Part of a small language model's weights.
Size: 15 layers, MLP 384 squared ReLU.
Architecture: RMSNorm before each block, rotary positions, no biases in attention or MLP, untied embeddings, value embeddings, hashed n-gram embeddings, capped logits.
Training: a variant of Muon for these matrices, 116M tokens, 7105 steps.
Each number is 500 + 50 x the weight over the matrix's rms, rounded and kept within 0 to 999. Layers, rows and columns count from 0. Numbers have three digits each.

# down: layer 11 MLP down (transposed), 384x96, rms 0.0796, rows 342-383, columns 48-95
# up: layer 11 MLP up, 384x96, rms 0.26, rows 343-383, columns 48-95
down342:564408540466492487507578587554404499548474397436395505561529509488472589565455474380531594454516422381449436507592412583477489535476530440422452
up343:385485467491527491563460470462461519493548562596520418411539442553473520500509575446561623511571446473505454529424546601466453553439471498506610
down343:482514414464530481474514460575549512486595572581436578465511547528477509503463519576460555530485493513419551545444549507442529566439434434503568
up344:555445509567509492521474463442436482548521526437496624512445518468589517391425504474562536502585508435482484638616442437525600444479482485493572
down344:500471500673533523547533443473430537532490508446455665441547394441482534522493676493488485517500476437532414559520479551466612444479414524489542
up345:455441390462479536585527515524537473509473585446546449478548518596483508489442528439503618478529488428481470514541505499478529496501540574516495
down345:434513507507417597493403488506458454385514590524510457542483558543546511495456543532452562558538516472514507402559469473478542572578547420494464
up346:473544512501508530514484474506460498527524519512489488510495482503508473520486498504564542477504483507531502497503502516497499561477502534503519
down346:524524498482505486483483472520458507506510459503481522447488517471492458547516466506521533530543487487513469517493533504504543554497543468504488
up347:536509454555472388533558494531461418532522611477463522436405423498460533401469508542402489521428435505534590488505518555473429544489550580505449
down347:511460411469488492533543471585487525391507546500491525507457520460464490484529416505552512385468422542505573529534510679490411437470499470526456
up348:487550496499531509579525523528510523543537557489524538497521459489466520535502495540583426476542449537473482452476551468509514475478537560520474
down348:500588482522546488503495491420521466587493549538478482515477508496521506519530491527530524493514570555520524515466492518500483515476538499570525
up349:490513522470534525481549523498496533489488489483507474521493520488508544452500523495560525503495463518474505493519517493517504533437481523502524
down349:468506503505567492516591477486510535540430463476546445530502508513527554494485505570547523512491507534506507529542492507542480540444496541488512
up350:538435529492548456581469486392490476474409500535429434429547444559328566540528516528557481524469457511501460528414476496489569463530507467520443
down350:411504480516510509514460506370506450464413470502402444398504579545477572515517523575534522437504468496477465555427494506496531507475407584472453
up351:505467588480502374528455516402485574548512591477519493386395496476506537398482449395511571514656417445432565533586574459551539521486471456435515
down351:495473525553470444562507489446560558480516511515609445467458557515552560569498514495450571450649467463475493512506587419506563560541533535551358
up352:480533468419485498579531482489510499520511478520538537493517434483549588554554524562431542362435432548564511523511539379555582524448522497565529
down352:514625570560542549475487479492449467412477453562578505440463417436511592503489561502472446491520480526503372474512621382541475631518527608556536
up353:519491542467533498575509488563472543519557540489534399521457454518548498437500559549482541464463411486520474491533438440519398491501530524573540
down353:498459519477588543565432455560482561539522533509500490514541492528524582536440483453471511526581474455474512443526510437574374524525515488518592
up354:435443461538552595507533522434327535511526431406448583445451489514435528443352460551469463510417484671359499452487427443514467426494475531470588
down354:447438465508446560555614475533456487315517291416373579438522526479510484444509415492470545529526507553465453461551526498473438382546563456502539
up355:519511501490508484479512490483474526487470494558489506522533506491519487454510520516565479516526510414562520518518498487458468507502513493500486
down355:431528481440495492506503514504487531469511500510491493550502532490453469470474500501461522493486487537453548477555517528491505500491473506506489
up356:518440593555529522519450452452405478573531571518470516567574500590477522436441538495452503418631475444411546618547576471517537543400493419513521
down356:544360456581525495556508488511421512480477480566480553506554496528631473539506607483502408449494465458582444442507426589491544457436424415429443
up357:492589527570558465465536514474532600555543649438458644419517449476587548471500504493471542422527441444379546534446508428492524386456515404398570
down357:548506559565521574493522533473507462447556630523475670434535485504468557444426518458321425420472585470389499462454370596385561420456532369450558
up358:373446597407474415523440432385535478561424444385535499450584483597381548533505504494458434455500528504470631496647435501431522497454398515536448
down358:413419492478389494525498507560581443559401524377564527454538452488354532538584446443485507454512544477475554473605386555428493478349513439528460
up359:545455577410514451477505459464490503544512468485476498457583524510499454503454396570503476417486450664572472388458512457455492568510497560599509
down359:448460578427516475459488455561547600475449535434561469454490523470449425464507521502475462364490458459563497500492500497414519569499425491554580
up360:490489529486503536493493491494529507503504523463524522470485460527486522482481474448489532517521493478454543539531515526474524490478473507475491
down360:497466531470498558516530470512547504483488484480522497520488485525483462520493480465514508524487479476469510526541456545497511482497527474494499
up361:503485507492512621461411531500486568501448616575619479453551624469474510470582463447352580474470579643426429549578646405462505315447468438604663
down361:506505448602533487371532520347477561441563582448499400442644590465425513484504448502413506512561637513480508444436568445510636525564441535546468
up362:429481572549559598493517544453490580513540519514524531491512472453459464539545466462485530554493544513523440436516582476514505428380498628536548
down362:463572492504562595491586508420513485434489462575497499586469439476453369535485420454471553560487500502623464525561540564473525449395508511500534
up363:491551503471445418459506501510509560487550552427379488502468531530424529577405439517617568455584498435547555513510537437507505567482534507514489
down363:430459536466519426378498630486462586371549539493510493434467442526448535589578475443467519531448452479578472442486527508492532522548496478430506
up364:475490508540490563573454597499450526525453565444523475599476505526611508444583496565457462595527467513417579566369440578415428560503434484509631
down364:523525495455511572516491585524442501538385549452478514582493421435537490431502469593443539457405410442486691674450448486433514554415481479503509
up365:532544553519514490450451539500528454480489488504547550489552513532521518477433448492427506500475550503450498503450517496513479514515496494500494
down365:483481514520573492497477505488496480490494550535517482526487503532537517480545574477531482468488506514563516472531513524482486483592457449431528
up366:527503549504512498553473512468467551570447435471548605461426518563410560492481476478473474464507561509484625570469526462519533529511512467452513
down366:566502534530553457494544478552522445470495440476513562484495559510514482564513559547492481459499510562468594510531429535514545524530496489516501
up367:522461375526494492490453451491495538529519529412447502544466531461559520560402534586561393504562534468557607532480541407470479599501568553522405
down367:511410451504537495484462488566461456563503508469556526468419398468492499603528471510501461498544462493462602488562450440599532485611575420517463
up368:346495470558428420575505528503479527505579448503513499572446509466444517454520490446502420470446386568591483531619474444497564536459438536584473
down368:557542515604515497410606587581501569494369447537421524464457572463528483336543467523642558429531500531590598475587387601599542410586405533529509
up369:461495599507570467559516564578456521519563548469415455528521434561485583546513487523481495459542486455484517559494595610532577473434503464480591
down369:508463562510571441589473520501456479442495484475426429604378408470430453466574489519435440512422551432553563480412559640578557586498525577520507
up370:509454495547443451467590532493475455520457532504606567516521498481520506399431473515613536483434434539540552540503469505446442498453459644549453
down370:535449568470546517398540487546513455425532464520437409479526539413503415480527476608531558496512421476464485527501502658478580390633518488583471
up371:440455431456463458450421471491470377573508474564444450541518457536542546467436552436482454450509518475457449554509483497522577464506461517546579
down371:469519524471425510452465458459498515591543495457510454543446427390506548445512589502508530555487465534556458466497425481457484446501578536470509
up372:492501521524518528499485519543528506504511503536584437510532584522499543489408431547460526519521478557454434539393369523542573542427440523559572
down372:565527473504525534567534460493469466483528530533448488385545541664492526496472482514460543452413506490511389515528419540489612458350417462551520
up373:454562511457612554456440457541507516542406567487470432518620592521476616488534484572390567382462576563417547606576464505526534472504540579559610
down373:616555534501590562440463601561536501488513504457538449454461636454572457499448582551580556411507565561460566480480451370615578554480505504539557
up374:522500563524465517492466520575485606497508493510530521471566497538453455599395449572494501541440374559533474543451547422473557348449514497585532
down374:536523514471472577558566589496530508419511546557542422509503417557441456388532509595520478577501443426472483511507564569549425417470604505526458
up375:515512565543465527499460417501489608516603542475466432568475459553509504520472495472508525418555462486453552474538495453545503418509505570507502
down375:545445422483385498567525485530459568515525589504502471501434479477543594486510434505486538414510410543518537514498521532479524573425487534456450
up376:483599473419502510519433486396477534508427511433508481496507462513441503562452454536491524523519475510478430480493471499453464495509516470471508
down376:461529522368471533467479592530503488433495515488492506442453501522518413512504495467479472490425531502589470463523452556471477484525482469494531
up377:488470402657515503556439565485387508506495528485510538443489485497480471469568505516464541542569502503563484495430506438444397511466473549319500
down377:456508505470516563545503515481486562477518511621502434546497533601425434461483461590491530463546551485502502491481511512551591556527519416477566
up378:547497549509499488601529476509577543533490566456576407407517553534498499477537557526360480513507497567415417544326472500474539486511543545518513
down378:527443478503436499527495462581489472536409566490515540503599478597595493370623542536440537476525522521489490587452494484525485521506520407506511
up379:500521573484528454557432457499527465504444573447538447572476543514441466528555571499441461521486506547516451554501461488486501480448571496528517
down379:501520450465480483429466545534488504476458516524520480511503444523538505433465494503438553521537512496507474532463471442565558543498521500505516
up380:536433522522460387637446669455585451513459564568544467423553472578465498546433446530564437697566435522474418540485586492455452553478539548427601
down380:545486542610384528601500647519556487501467478510567494530635491481462523582515436449508583566587398523509496470613616431501474433446589469501542
up381:398537512481608458534501399459538421512409497441511471420411517566509523488560423363535547455609508553469487555544533553493496483485491516542391
down381:463495456566612467583504366435442496541560511402463541501428461436497459476523531383458483494463515524598537502641483572423577523534580588455361
up382:475434500529362491528449562464499539462531540553506518576583419553422539419420509490501456616576456472457428504514435473500563473430391499500583
down382:500471492480455571408555577508493523331500463525558515539493482468446406544496494555456482598407455470502418645496471408440522451359559502443524
up383:424602469394555556553472569461469479458467464366454469543536374603443524463402491469538392546565437627520444562492587484404455497423444524597549
down383:541599558521465492571524682441620571397447436432586514588449445567489524530523533596537396541484530511540483450499600450512451539478471434572519